Weights of a small GPT-style language model, trained from scratch on English Wikipedia: embeddings untied during training.
Each number is 128 + 24 x the weight over its row's rms, rounded and kept within 0 to 255. Layers, rows and columns count from 0. Numbers have three digits each. The size before them is the row's rms in percent of the matrix's.

# layer 13 MLP up, 512x128, rms 0.147, rows 1-107, columns 64-127
094:138129101163110109137168147088119129142083125120140127125152148136140106124134187124125114100092140064150130109091156123122129143174118122152112129136147130116139125100129153150157154102127160
105:121157173112134162108101123098158132143148099104137077139101134137142121131168095059139153140159164119140098101088108120129148181098179104120134116132122122137138156114140133130131135109133119
106:096157090165136137138152136112104124129127153143118103099098094101113099158109139133076113172135153135105121133119113137093119158141110128080133121131147110113109099130104099089069158129108162
095:184110112158101096131132097126136147145117119142180151087106134110152138148143115132126142073163102099134107163127093151111148112073144141126088084093186110129110117109121127093124141134129161
094:153154105129134130131125144117149128128144125068105138116120119089129147101145141167114106118147116062111140141145137136100116137098162115104157092184113128113124138125089137161113160127141157
104:144103140143125109089090153105129144125179153157122140135135096127126136139198137098105161120127140105131141146168111098137095147143176130117110159146135110094118154111106137102114125159139129
098:154135142139146134132110130103152097144141145171117115107115101134116113140137151111103148146140102152151115141066138101154084154125170192191140110124144147131124196109150142128091168113138135
090:169148108157139152155106114149082125097123132143127131126131085112138091084118050122058129154119120112140131139134090090131089096141122144142118186142165115108117103177095144099087118129116122
096:089128130132087144122134132192122081130118130180118134150112119149121125146151138113153105122135110092132136144175077130123127081099156115130112102085138146093139100123178173129105115139134153
105:149113122107091145100131151119118069134135122107163135134120076110092150082139138157121119170147104100118121183133152126108124057148118120116115129122168137141120126098147162113111151159140120
092:134116161170157138110147116115161109155131121149129087139099169105123167152133118118169132089108088110092100141120133119141116161152150092119150144133108096099136149131142099151165183100118142
111:178114138128145140115087105160123126112162155144120140155172111163127132150135111115136141152129169117134119143114163097136134126093111186121076124087140145147143128159110143152108163117131152
098:177111171132153092119053174130124158192133150097129089106115124084139118140114112119109140095138154121134134116141132115156119144150130164107129089155170133124168092141135121175120159141138117
091:152090142171127130117104123124119143119163117105172176094134155140138128134115159126131119083130136142075112134167127156103121116133097163169114087126131127117130079119157113119134115133154157
109:130097096115113147183102146111111145163153123123115097139128128134077101145121139139110116143135130129125138092127126101158097149116144119110126098142090131139125170136177144141117141122135144
103:112134168107144122142122131096124117135114170109125139156103111130139128115124086139128147144136167106110134140123120095123106170083129168082132139136125126148136102156110130176183132109128183
110:114109084129153094124131134100073139132129135125084166134128101135131101130115072174133126149143122099085146112139156111135091157150124080105117112145111151119109130171116130102108160122108135
105:141142149159100108097123139142181116119125135135101113137153150159103151149101124139115161108163135115146121126101158118138081086159158163136142107131152139139147126105108141135142092147120132
122:112116157113118127133133103135180119121088142116099125134089107133118120164134135163101089114159133148154118142118098091100154109104140164123127062142171164116143122124103150116090125145117159
109:133119114118137149106103104130141150117120132153146145116152144125111147116172106163085137179129118109165163162167130088098119103135108118123166181131136129134161176114149150120092124126113116
092:111118158115097137182117106142124111131139121130176138094080079171168103141150127131168138152132145113132108106105083089114111088132099110155140106168121075118134156152151103155103124102069159
084:100134107160130086137112134137139161180128172156142136131117136106123159117102154126153110148097100136138143125135127105150149106098144130068156132124172089127105147128126137111135116130108143
115:124085149150080140117144135113089170077125155139156066145135122127175130127097138124101118105154121121116113152076123112122132143098119098141141117120130158126136160137136141135167160134137126
078:144153114093112099167117131170126117075137150100127120114134130096140084126124158120118135097101133144146106126118125138100114149114075154105162111177138073100160118137137098124148146143086139
098:140128106131164090100122134113121112117148162090109147159173123129119132122104174116146150130133112158089086137114176100085104076121155159130142133104114127120181111135075103081113123146128141
100:134139127145134118138159099149157130134115112172139136173120176113122100156123095124148101096114120140107148118132160108104133086099153195116076103137126135142181139157131160101107138125147155
098:137089081148097102119084104117145087095173124120075140154091107151123109098119114167192061128137147161167142146093089139132147104137101134169126163099123149122121146145146119125119114115073120
106:140128114149105130181131139159136102165142111144168108138097121098105129128161143140132087099143133068101121134135107132135129090078106130154134087144144146116153156100139119156154107094107128
071:136153098147166126132142082105103131096139101149158120143127151166106122121098099115146077145158133156147102111108110156134173129141171086166105151168136156155144150108102112140159147144134134
091:124122120132144151134130111129119137117126140120158110113141147133143107131150147149125115067107142112104142131129103137116093136134143129117172102145059189149117118133110151134073121085151102
103:102126120116096140119108146130114093172104190133162149118148108139109140163129142079103110154133107119128127130118132092131097119103164094147105109107125118116152164080143133108106109146148153
103:128111114143171098114133128164090147103083127115105109192114150143126100120110126140101124128122099085103115149102166103133097193138114160108167066117065136117129108121166165142099131111128138
106:132154160122105160165124155139146111126115098140117132147117126139150114109138128182174148078130136119123090093156111125151103118159139136135107126084128154135107132150158125106122157152145130
100:132182139124144106152103086152144118087101166109136111149096166136129102101142149155125100114137134113103099114087119162167114165132136105163120149136112108164127153099121141139129155142138154
088:145105126139096091148102178140110133079119154132167111126134070101138113101148098121108139122183183137150144132136104168143168122120145142114107151141084128134114116137105152099110104073132149
109:115127155159093115111121110146092092117128148122112123096123119107112113120134120131138150088151145061127127125136082156110163164149118159154128112143163143165119122147140131129155122102092118
097:146118126088104143143149111087164173113114163098177087119144117142136151090136134137121154127139121153147113082185133136116133129147142128127135143106133105110113136116149121130132140088108102
094:146118125121115135158088160158130142120146111114129109184124119096108114098116146140099082170129121093073130141098136132134098107120090125155098163138113103121089098160117161127136134134118150
084:129127192151122132154099097111171122121119112122131181123087131146126096151152162140121123104126127095135115120165106107079110160141116095158126106119137116137111137073124166154150106177155112
105:143125103139130105132143116157062129171127146136143150105113150116094144195093141097137149113130125135094128158132148127149139133146152124144095120125107138139183128161133165086144104119147146
110:117111144148114164177119126121127104112116100096128108165089137146139077112139090125120176176154142082126096094142140095160140130114119153153111143123144131113107142106158165144093118181105164
100:119131137111138140107116140160146128123148118103107134107117043096138097085144101128120118139110149108131095124152166165103098122152085073135094151127129117122131157172147102122163097151102119
106:096141114131165083127128126128112130140103133145135109128127152072141138106108182138082112114115119140091134155115177143109121145112107112153119113132136148087137145154138120136064113104130134
099:145151149111146107118110090144097135118114112128141120115121170168158130143125109170188143111154105145177098110142127110137134123072124126127120101124096121118116129151169170155124156111124180
108:144149175147127182159106110092167118114152117137146129140122114092167112135128137106098094113154163121144116121105135138151101119132094113122113122128095176113106089135116109085141105124126150
107:105134151172122122156126149144123121140176126129087114149115129162139130138133151121126124119186100113140121091084118148134105142126083166148139124137135150117166092107139123120119155124132133
111:134142164119120151137130143113115100128108143167178154131109098134121123104148130083120090138182135155144153105122127113098121135136151137154103100161143148082137146117134152132172117176099118
094:129138130092083104146124119172095138103115170135111129106129165124122170132123160130115165125128094067127126131146138156112133165144140116150112136148117136175158132172174145136095096137108165
097:128145157111125119112146138138103135150141122109144168150147149121124115111128169116147114113097075148113086155122197140095121155167108122106111107150126087106133140189142148100136146137131139
099:134111183111118159108142132137177133113130153144137151057099142116113151126148163138116115175109129183163080146148128109124108124162131141138124065133107152144104117125132152102122159159112122
095:149126148127174139174161133136159147107136120101094145112104109088126125119141108148136112111149114127062129146114150119151132119103121121107155126103140130090151124132113107155203120125103150
109:111119169134087099130108074152137100130113108150104149123132102121159088147108114095110156126115153117139129105126143138118142150141093137098124108121125155129131141140156129140102108138124099
095:155148134133125156049164161146152140113189119119113142120126136117103095135179151184133099079117135135123116122084145121109151087135137093126136129138161124133172144114122131086145121121127120
100:108132071126158092117140165116120125129166134105107148154117122103104129150116104129136078130113097112138133144115114141155138079111135108106162109120141148128108134084124132146090100111094143
104:101156154142122095088101117140082142082146123147135117138095109141151132149093160165132111121149095114143130163107147126136104106197153159149130119153092152128104093116129107166140137168117172
113:108132115151144139110141110135127139095151142114135065124127067167122117152158114085083168088146134138148085109152099125143108127110171120114092110164074118125156157127097108115113183115125122
109:115132100094165126134131180061119134141152127157119131148122106110134118098146154148125137126114147154146099120136087165121106088151119165122124135150122168100130123135121176129185130136106174
086:136150106134131142147120121164094091115138091098146134103125153110114110118123154134180063148144140147128113105124124171131148094178111117154127133128093145174135128114142162149136133161127175
066:132159156085117088147132129115108119127082132130110147118147106103113102118159145142101131124123129140142102139127103205135120145141145103086152118143127151127124129130138126102136154116151154
083:137132085163161099087096127138132155131161111156170129135140135091131148124131160119132105114186159145132110116107078122125107128116138155179121093088088127110136114136131130104115106129138109
097:113156151140143165146123148073097157117144161126132194124133115130120082147090122090142100118151126141105106100127099141166128147094129175166127098144163104126127085080106135122114102128101151
093:160130155140134119106120172167152151131130123130170092135104113157084117119155144113121106154122168083152125154082132176165125128118142094091085103158063167166144172126149162098066129139161155
104:145134132176134132163124130139130169096124141113188139116123119083125164136107068160153105105111109133142099140142118069115097122141155093125102110163073124139144144141103131104099108121136084
104:128132064126129167124136113146120128121119137095116157169134149118126073130168120142085134144140154098115060111086110139115116127118142149120093128148196144160121155121100102075126132131156116
097:103117100157139134135122128099082144135134149112116126116118138163160122100141163141145169166110140101172154138139076119102092140145099156148093092163148145091138134132146166157093121138144132
086:132098143154150182137114149156132132124181094111101127088102137167104150127127139142130114141137128111153105117115072186108145132136120195149106104142114133142123124114136146100124133118102141
093:154111101134125138120122118129128112107137110096082081146130109147116137140108166135123085130152130121143125124098124142115104134175136107123153127130145125152135147136127141119123111102140130
088:141124121124135087184113147116095139090106130077138147100079135132090121153128146100201132140142093167120133136126133120130143115138149142112088105132118092128110118121144135129112109125140113
093:116176166136122109078125097136159137127138118116113098145113099097151109132088126100146146123117123146144102137159096104128087127145128194112118121124147151168114117131107117106120161080080144
097:125156135070114172132136172125108162135076168139148146160128147175121115146102163165138146143108170114114127187152154101116107079166135104130124137137129150134123112142122130109134142095106120
087:128116108194138142165135139129141095123090133148189089105111166151098095156157115147080133092119121116115136163141147109146094133143107129154110146125161113134137102144123117089088147142106175
093:103122147176134147120127114097129108115116120171107125098147138122096105148109154105115137144138154097125164170147126089105100124116151131138171144111163093136114155105142141102158148121087180
092:126125132132153109089160124171141162148105145140145168109158091106164163181148103163137138134128105104118098141154175123125102114134117182098070134120132103114136120168147142094118136123100105
102:139142146145106117184129119138114112095123099157137137106139153121107111168125174093112107100146150130158114143114140116144115130127134099132132112149125136140111112123132145112138137173105110
108:111123149151121147136119107114136085109152086105142124153126095128126112109142091132112054157128161096126112151098101134139120108199145140122118155105093155177132147118142134125115165138092122
104:164135121181087145164119112139123098135131142124160129128123146134105128124122153094106076152119097113135098139115148118110118129148131133157137128147108075089153128137128144100101102092120156
104:152113126149144105160130149096104120117163155101128139094144120106129151160117112094132124149133125115123115138100151102135121112118136084148141093102125133140163126138124147126122157151125125
083:131150155100129109087115124163150136145156131160105157128087131098122168149135135128139156118125155109119102099150171085174123113092192121162115143175144136133162140126129084137116110123157162
092:104111148139119122124133161116099144161150162123158111171135113121126083148126111088148132141150118137155132138129137143110123175110131110117144110092076078112134093103089124136123113131094120
098:129122160119106090122124088112133170145135140120132150114109117108151121119138134128110172138138147132124119131144162152146128109162144122133156140142113126127118148134101142072150146146104121
099:122111073107122150114142099204096149136085124123122129141110076113168137109108095102118084150176116146133122139075094108150145126144127131093139104167144092088127100102119144147118145120116140
101:169163104097154099127131100107144138134140135144111123112144161146139084130159139131162113107151103150112102159119108130109132169113143125138163144117100150152132163107098096141104143136103136
094:128145130128126112128117115170180087117093119168138167103139114131152059121129155126135104127124123167153137120147146144124137102104165112143099155130162137123159098170151119155135123132105134
107:149087135158107146169108101111143109099123130134091112117075104102105133120165127153097130076120139096185098107112161116105090157131094150144148133147096127108116140081107165107087101151136146
101:155141178119118127192113087110108152143125167128131156108111127107156104171127132105110142117120118123088101146115090148096119184112131105141144129133106151162138159152128122069077149131131147
108:212125111153123133135119072130102124132126170159120156161124110100139157101154107111114108112129126160134134121136125153129095133112121140150148134107091168127171153107102148138136116147091151
115:136149095157114109084115142149123088118100132141142128112144195140188101110146126146096132104172157127091138135130144129102161101159117166146097136118120147130085117140137163124165168133153160
110:139170159123134112170082138133098154126129140141131169156117109139092159114160117155097180170127124119152092162115114094077127130144120143138150081136158135122151122099093168117089144162119117
108:113117123154147145122116158118109112185154138115115159125137129129105141072111127093161126145118123149115116115122148151100121092121163124091145120118132110140117139138120154148135149147099112
113:114134160116138143120130125091119136128167146141150143209111144169115128105121134104145116133145139134081113078138136136115112139104148135195117107107114122099140109117170120167132120201140111
103:108120129102136138116083121119091116125149124082175119089117151127123091167164159115161128135126103071141118142064148117120147118126100149118114111145101108154146169142150158143082134108117130
022:175105133099106125119100087103118175091112158092124101109135170120147105130166133104100100101120156128157118142167113175141116135142124114116134161127116079134122142110136128162102141129101099
098:134121114167135124166118089090155187088085146100141136103157164126122119163120152059115138156115186113123120111119136158097134158125113167098108127085110113144119137108099154120132131129120147
092:141085175105152132124149138138152127122113145081111126108137118135123077088126121122156156128173116106138121131118111109114122131118157117096155147177132108123090125116124124121117171089097121
109:125146156099131138167128138165166162118096084121097096152108145129139134132132105122156092155156147127140100143102095138120099125110149114109121150153113133111126144116156146167149166142123126
106:133152144145119165174121159157138136089137125116120164137113087147106086126131110133142136156137151145144104133129096153114118108123183106140142141145137081107116155117153094080116112118104131
109:097098112098144112162124163092202079144105137126127137143106146136143097112162148126132152163153142123108088130111142095170114144115212120151146096143111142144133117110140124116143099106126151
096:161137101166063133164111128115099146115147141166150107150124094172105133092148160159161112125110112098175139127168083100144137130124123088139129123120106104175118130153138165128095133121113126
104:176113158138134143101126140126130153183185130126138036136092125120148108111103131118140121104111107133169129127109108091104126129120157129114134144172130153118169132118148098138106115160114162
092:150141120137163110124099146148102118112162144153170127124169158145132136178169095119127113156133131177155113135114117131120142108098151096101148115110118126111105107116169152116151130141122139
083:131122103097143126127095177103139154086126113118155113110118140150127135106107104106164151174150086106123139103146147134117107136108198128114136117120161115094098117106136132136102152135107133
110:158149126154132202099149136122193105108149133110148122152129178156125096099144154134108129141127144138134107149065132104138146115105175107146106141166131118103100122123175121107074160121129126
095:123103158144088118126175143132097152134124127141099125129132164155127136153173115111124144157079158116104104147107110126101133142096156152149142098131129093143175128114121111165118125071078129
100:118145172143120126165145104146114159106065125127108094141151124154068112151117123126164140136122137171123097149123134119115116132139140095115094151130108116155134148166116129138091167109133117
111:101113117120149147152098150111123110106134108135114184134077085127118137133163125135078162119142110120132126099111151138107101147132100155182150116093147104145164130121097111132111121189092165
116:125149134134109164152126116124110147106103134163123116133161142130091117142171099163085139120121149129126129133115076121089140145152118108108139136114169144193128101131133150148125125148097131
090:109109104130112146088144104140102135138134153163134120137128134126104095159115112133115161169153127117155135156148129153153113111106118129164092133116081117163183157154159139157104113142143140
# layer 13 MLP down (transposed), 512x128, rms 0.145, rows 1-107, columns 64-127
097:132142129131112155140102157118151098124117132157137122138138163143144112143148097128127176120129117084177108096113139136110125136126140132134156135139125089135087109113146128123104091121114095
109:144142099118116157107127105098065172134163098110086148116128151107121120139116148144119128126156058162133169102197136101137113086120128135161163161099142063139132083091122152136107144135116134
098:138117083126112121179132161099155104063113141171086111148079126125154133104128117101148160131112136155098144125128145100095111125149112133084141135125118103095129119111117127113110146151102114
103:090098105120156144171104126134090155179144043121116107144104122145096104098125127117103095135122151119128149093151146145112122095124118107161165143130124119151168133134100157134136137147133140
091:149134138130116111103127168100087082155085103103141088084156120131134126118121108084155100095109152135152107135123126111146147133122130120130086117147111160122146132134096118138143097102150078
115:148127122113138156096128143152121102161106118126159066139140102137125121126141132099112123140134156132153226108144100128174096105141145111104164151146115144126135131133137119111114177153106112
105:127134091118118129110131076124097153106123120121160109106138138122142096161122158111150157143110110118107097153142144138130132131079154172116116121117126188120077129156109129088133100110116137
091:172168084105109116129177108117161110161167060136090134140090157153132145101113135131148131072108096158121129131132115162129129106118125140106162123119142167153146098118138118085133118124139109
094:109178167073153145115114129105131175164130139118132139168106101167119135109120113104118123136082099155145132142112165173115133149159124148103113070113115132145118085158132114116102057141157145
101:132082128127133107107122109132175123145122122110138124150151149137124125139168140132147142160141095123134130112116087109133122132125079116115089093126146100133132136166145124148178127076146139
089:170155110150168114136129135142112139116117138174135152133110133126146114130129118144101118148097112115163082120145189124165126148131093163159141148188100132103135089131127162141130151113126153
112:139162133141143098172139140125077106128138132093148153112119171151146190131109156107124136148140126063100168111097089087102162095143125121133100110126141137152126106111163113121137099139117117
095:142172129108122112118121082099099128128126067191082113173132106112135114123118141138137117183104143110117166141117082089122118124093129124124098160152089146108146167133154122093116155132126136
088:176116153152119149123104110115167072107146109119138123157153118150106127137124126124103092153142130144166202095145107107127107166081132160113133134162107145121148128114086156156135143145085091
102:154129122120139153116118151131124137134129103152118090101151126167134152151108148166105105102112140133119100137140126141125186148124131135119077129124123159117114092097123125127144121110116097
105:149145153126105163119083125137095157117113150143193130141126143125110136124106140148122151165148161130120121128173171141084150119111145165103142124108086104135117166139104171142089138155114149
111:126080136158145091134105114143120130141144141119144129157117071154120123173084171127100152164087107128119136141137147165102131133143106129161140133095135143147117093143107132137100116078101102
106:123137095133126129177115132138111133173133072140199125133108118142129136148088092113108112116100128120118094074145159146130108166146087169113108110117106168113127120129132127167082150159121137
105:141124094133150088126119170135132128148120163163161124126157119131161078148127160187131110118146151091137131097135171134158120120131138114140161131166117140160143103136140099119108133108130136
105:149109146104109109152096145117128105169142172119168147082114124129137162167167120137143159123128149136108097112130132168094119118131122141107189097142146083123117133119138100171159108136104103
090:154153082132145140107106143095097129148093117152124092127143147115184113157120115139145128160140137143123118133137113142138102161141087149140130110116125145179090124146131110177138124156109087
083:085129142124136132110108093122125152063109117152094114157117108149099149160157116164134107165125140100160133192117152136149097131123118136103097140158100132158115121103145107130138160134123143
108:125146110102158136121141185141119086128158169135161133125139136145135130130144103166094120153108141115098134094129083143158135151154096076143091131131121101118108110125147176157107120138120132
081:154112140124148140149062134152119113082117150134090153136122127111110155132157123133131147116109159121130152146157098117160160110090126125091127132092102119156125145098104154137091150130113112
099:130111101109117122198120088124204105145128120141132096095109161144116119114142124067131126133164095132127079132121112110101127137131126170121137156130134142092140121151133131110112129100123156
111:105116129125154142164127143122113121114132119128151147127095104101122150125129107123169119138104158087129172152075135192139183088102110080144081139088136120099112175139128146115119146105111153
106:115137136108106133125130124131134125139105091153150159102090103112090097158162134119109145163108113119102137136118134135140136170132126150141102140128126120127098085135156113115110092172101149
101:084104175111135119138148135146120129089130130149152107133158143142140110119149147146149145145118142168189112071145140111114099177098132126141166159157119150138084134139143128111163135126094119
060:123072159137107121093148131154155102127110116120133127119138137101130124122109158101119123107052129173108119171108110150113152166135142143115146100137100117149117120129135107089140131101133126
094:137150156151140118129137143166120080144108110142057199137104167076119123134148121129099133145119140148113148112156132129113061133146151143119088095119158117129145118141094127121164115150100096
098:095148123142117125126125147096082133115107126122100140137100132129084140136166130081124130098141142152108109136163139154123163152064106137108115143142175113152109131120092117162207121122119137
103:144149120177095163125086156136139116144152092154133173104127138130129121145154121145117128122120176125178186113151126145113119139110130118163147138172141139155126152164112099121097147154136155
114:101121122107156134136090140151160153099160098117110139137128137128179095151089100137110093142078115141122135123117121155191180148131130126104099105124138162129123129122106078116127120146167104
099:146101125087120076128128159134124181072176098107161135126097143108140139111078128091142121109122144116130131121143171139130100137139088119099136131060098124096114102144109125162126141152111135
089:133130107100109089150147119104176122136130152110135128143133110135145102163162116088124102088085142113134150145118142121100134164149150111050120115111107073150157125144139136117120113166150145
105:112129108165082122106113129137130139130115117134141132147177096122108131115121169125116113131169126101101097135128144154118134143129140167136110122083159081155115138147112170132180110136131163
113:148116140162097155117134110139116113154165147151147140107126112142149124157119126085151140092081090140141087131168150126130143088129106115127194186104136101122128145116108111108103100123114112
097:177162126126119138120159143144134092127102081126164121127124152134179135109110099143089104111120118100128130173123092115108164148139089144122118105120136089169108109168072124138148105165142133
093:126146114102142156135132150065159094138118092090144141160125132116077116129155129172164110142108127149120137136161145116128150142131150119126139137071131138134106160132038105129120153141152111
099:122134117135176162112126113122154176108081112119120127140158151147126152134149125087148155124150130054137120099081168129131130123132150109147127135136134100111124153093098107112152187145127092
102:159161122123140121117082149153076122095080110134118128109093165109143152130118098142121133113189134111147177105121121139119147143096142156125122126101145150149162088099113127149168113098131095
102:120127146105128162119158129134079117124105067134129123086129096116121150108109129142107149116192110134083161108133119103145157105166116149097184125137142118157110135137150114166087111151138143
100:126113114155119120130146139149148154084154105132148121083112148109138143104112048150134155094120117113133170157130106119111106144139126105148181106129132133160151081141156125093111114128085092
100:110126122156153142134142140104148106126121120100112114167206122147146118111110123115094086119143140122118192116128159093162149136140120115114129128120131137092139107131158122075151142115116157
107:118087180138098134090100119137153110117123095108129124120162135100124127130129140157137137108133148141112138103104141148154196125090128080112113156108105146138110102095129143116158114152138143
112:110164123121142096095112151095147102137103126104134129199167139118134165129173121145163138166112124114111148129137126086120137122128137062174123131133181147146128136112111146153152131106115123
157:161133120140125127122125116117140143108088090163126176129107117152123126120121117126128117129155135126128255150122115136136144139111134134139109132130147112113125114142105159106134154128092099
095:125173182123115106163107154104161142147155149177109145127104148148133115074121122132126097128136105130145130120113108126154154102135172131102157116100115113120130119156111089083128138156110134
099:101155118135135164125139136141124127114119046197152104117163097114135113177120154115119140134090143116116079122132077120164098109127140144138152138128127154145091149120159159117137139101130164
102:139138125109112139152145112157147135097120142152134093103165119120113136127098151083136183141149123094130120133129112172109172121118115109138129160097136104112134121148120150092136127104158163
091:149114151095163111090108119135122144142119110089164137141148128163164116117129097112093138129114104107115103106138113103100106140146116125137168103110115160100124132141126112175167096115138118
106:086164130121135132149101138098073116121111134136123158153123158096136151141098130142092100125131114110110159099132146136170116132131137112115118138121144150105184130128089141158132120135149164
095:132102122110139100110085139115094164112108095167142190112107127140106110151100092123123094151156096134152111109171156114111103161085128142080145103115080097139123122126118106155142111134107119
090:127109119146190092158099128135157124070134073157125134078127170119129137127128156128085134068099136142096149125128105115099111114168165132133131101109148109158117128111099137085122139108134080
100:136126139117119091129128165147137132093141118090149125116121140137121118140120128101176129164131165092132128151112128103111165100145158171081132131162106179120123138152180134172154147130144099
112:114099128143167142104105150118121150135119135118124141147142106103138144147090074093092127112139160109130110092108114124189126119158155161134088141122137153149092150102158141101143144151170122
098:159144155103140095125138176132118142136144169155162137129078103162142142124123093168112088133121107118150121083155131138164146149125124137168115148159085152135150131094159121113125115092124146
082:071124107104145145132135142132163157160103060152138105120115138095143143133117132146151109133135110127145114193136128127119090114103162117104138142141138100111112131167139140123159127092108119
060:100145098153147155137153153142122122117091127112107123127152084111137116082110124122130177116137153074103122158125137153138117155085127095117101122159114126132173174112154133136114127113111119
079:132137138130119146142155170128147113118145115089154119106099160152145091129152128103097111169076110165133084130118178141139137074112157132121148100145155188122116143115150118130074159129134134
107:075096117133096131120154105141131123065138110157151103097138130136161132119148101131159119117093144144156139128151144155187097134131065122158138121113155111142161122155138139165111147127115098
106:168107101156146104143148107115108101139119071152064114160122119147125111154090107145118104122127161135157107116094122120120146112130119119124139133116123121121146078122121112135126053103122139
103:144120152131126075124117125180131106136112145127128120159093158111177147140127129110101153130102103099127149143095155147129103124113164147159082134096130115124110125144101124077137120151087150
104:142122161137129120117128132159107124124138158153177106148153129137125141161142189120100126109118119132100103125071098155151119119162092119081128128134167107122124145149164108118154128125158129
097:196125142152143118128139121162136107118110121157107163138149131122114132143146137158085127175129109176091117117085123092116125126147127110122124137139143141136111089129171145127113068115119086
081:109106136111091095141118150092127107127082140127148116162158107099111122145126102144099110142141125131119088122144130117109117133109136107134147135140120112159108108153096106121135137162156156
094:116136146148146138115127149135151127168153092122152129182112105097077128107145118144131129154102088131104136127179128112162131132089113129082122120162133108081099141117151133086125129141165138
101:089121150125156170089104103080140110139103106168130114153181130121149065109109122108135132139145137140115188163105082129129157134127085116136157124134144119129124161157144165130149115113126110
093:118079100137116140135104100131136136146153143129103128135102121147101141126109109157143130100120091129128115140134154145091139112115114165128080139157129172107102134079119110168119063124091099
096:130149140123111134126152105142125107121121079083138125150120190161122115112130106103113140074116114109115136162118113103115113122129126156089116146181092117135139170158150104132138078104124108
091:168112121113143116156138126139142132137130130117099128128115136135115111110135130094111177119160143138130180135072148172122150126090143134148141194086149096139105139111147138132143129149125106
095:154149136126117171103161097135130108114125094158105121104164139084094101102158104115118130095131156120150138137113132158119142153120142173125109106110086109142091117127108142106090116118117055
087:132135153143121114156144139101102100106183121176110125082123125161107103130074164138100088114108136107143164140128160144135112164112199090157165119098092110104113136149143097139158124106167151
106:109130146062155083163125119095123141115136146114126115161134156146122150088077114144138113096132162128185122156086104088132133148124100147129123170101114129079141172131122137176117133083142093
108:092175118137165151113111134137143119146093078149121107124164122153142136159117101090098092133128139106140150107154112096128147133134148102153136163117145122132110134094215093155128113099153127
096:132132146147122123090115120121126141159162090128131107129131142125130136137190162135118141114135084145148145143128094147156160136096125076124119139113131143104104134100131130160132111167110122
100:141133138140099115088117131130130185178146115105113130071139164166117097090142116108153133129102164171128095165113126116132113142162098105118109141140131097138112111108129102158122095164105148
085:167127123167145114141123150111135078081144097136144163183104132181115117128139113127138102145071117125134185150169169161123125089156137149111111147095144131133139125108089087158091119135105096
105:148127161139150159130163137124118188117135169111125128123129171114150118169141144151127116145112148115101155119134113105120125113109096133139130097136129155151127100174106128058130136165132129
094:153139123165069135113120143126130144136102072120103129212095112126109107130141184151108100113119131112127165112148139114098138151086087158150144154143167142115167094096128129166142123154134120
096:148123120107149117109138159083150096090111113099148109095112150128127093140135155156114129107099195127132208159161168173120128132126091117124136148084106149147140139143121146118115142139140122
116:120169149118157127099159119114100133141131156147137146092141181085138089132133139128147152127157120147100171135160147172096163115086100128125134123121140115141103092122121080159148089140092104
093:105116124143144087152109123130129095138121147136151130145102160124148106172104119118135124090130138140166159127052096093104132115129136160129120156184136109099116092112112118119190115162132139
100:131169105120105126102116105132106129126145172134128129089163150076149113135122111131116077080166141133164111123149132118101127105122117169138143123081130121142103088150118133136150162080129125
106:096165129122144170136129156104120108132153110161117174139103152128092142138105145126120158137069112144123104093097154106105144150117145144098131145176136152105127166125114139140162108164106132
112:136152153115111148155131116138122115149126079153118136115175104161115150117138129098126089124126117145185137108121157164131143091108144154143121113086123095126161156125123122170152138173118136
124:107140114151143126120108138107170145141120162146149183128131171103108135079128156120140118092145096102094133122097141131155124163132110127122115112131100122106076141149155133067150160139116056
127:175086147113121135150161128136152095141168104163105102165125137142102077111119152108102152123091117144102103122132122157115126133125127148109100115128170130135119107134155088117143074104076117
119:120132169152093121142119128128133093116148090122124121114138085095106142116083152166130116096134126148069162089136111092117128152113112113130119132129120118110133147115099119145123121140142135
104:167176091107116142126113108128134123094124206112121157130167136145153117141144142164134101100124144107139132154094132081184110121143112103106121111118146133110153112131182129124150136144104112
104:168118142166119109088114105147129094152122169127166101146174168158169114115076129124097141130132167161148149126153116127128134113092129144142148144144136139093147112156129157128144112152127126
009:128086181128118153121115123146081079131103060115106142115153124118139153138118144138128115129075101141133152150130157168126163161168109132176160120110129154115151090136148158097160064116114118
093:147076108087125143087135135151137136148135114092118117110096132138151121086146122133165135076175089156138139162145134136130113108125141124139146123162130125135142116147121110128125127128159150
091:121145158121155113154148145092134147114136095113104102117131133099128118100201090130116140117125128120156114135167142108144115179104094156166137166174133114129143120150121090113109143132136103
105:156124117147146103136156137125179168104147142155101110136158098135146162129129131088111146105123109089138134127133117127135119090149142133165137152135142106071108129165151142134143130182120141
128:110158139146109097149126110134102129147126137148114152152138133169138148121082107136159145128137117108116160162150134137114092111123116108070127097099120095084137150102121089154142112142106100
106:089153134135102150142153159111123114123100071156140127143121113098157103101144131130100120099151115142132112184128150089119113132109137126101104140097137051123124100106127107147110102136148148
102:172128110092149153155112103171111120113131113124149161093094110116097108162134163121169119135145177136135129043109139108115138122147151151093136128120135128136118138099187115106143133124124157
099:121121115138133130142145131130113132123131134143145100113132153131140153113111101142104115111120134092115140090113155125115156148151120146126073138110104122128128094150079128122071138127146160
086:099109135160093101149121122114151139099127136133139147132093110089094147098133120137125181149102106131107164137148137156141110128137083083156153129124104099151146124099103130131075121141090109
087:101122140102166104107104127143085103117094094131139090156155109136101100123139116112155131109130106110161153092116092209083121141130118146122126166119146108171126143098156132145131078118120137
105:103177081119110125167121096098147118137125125135116190128130146166156132116115104128162131103109101128141172114129173111090119083108107196122142137116123136131140090142104123152115125146111126
101:158170132156114124121124113139121120143137105132095133156108132164118118100134185113116095091134122124129203077123088096196100094147128112131136150144121146119071131091153145106161159177162111
100:137123104131137156129123130119178123113106070114078182124149125083141114117112132100165101137122138102137159169134163125176129104125126144111114116124125169152090139121146115112185154154134113
107:130109117166124125116139141112138191123145087136096149137139167159152139119126140123099112111107104092161109126141139077122173111144082102091126106142097088149124147143142103139128162155083127
102:126112109100113101140131126136126104106104123129149166082122153127108091139092100152122148131139143146153119131128155152145118132136112107146158130131109110128130085164100119120134115157124111
090:116121097138109117114170109106143128132165138130071110121123154110123139100092109105122099153138117116101140084136148103143140110143142129138112126134129131130129100157120106118100166139164120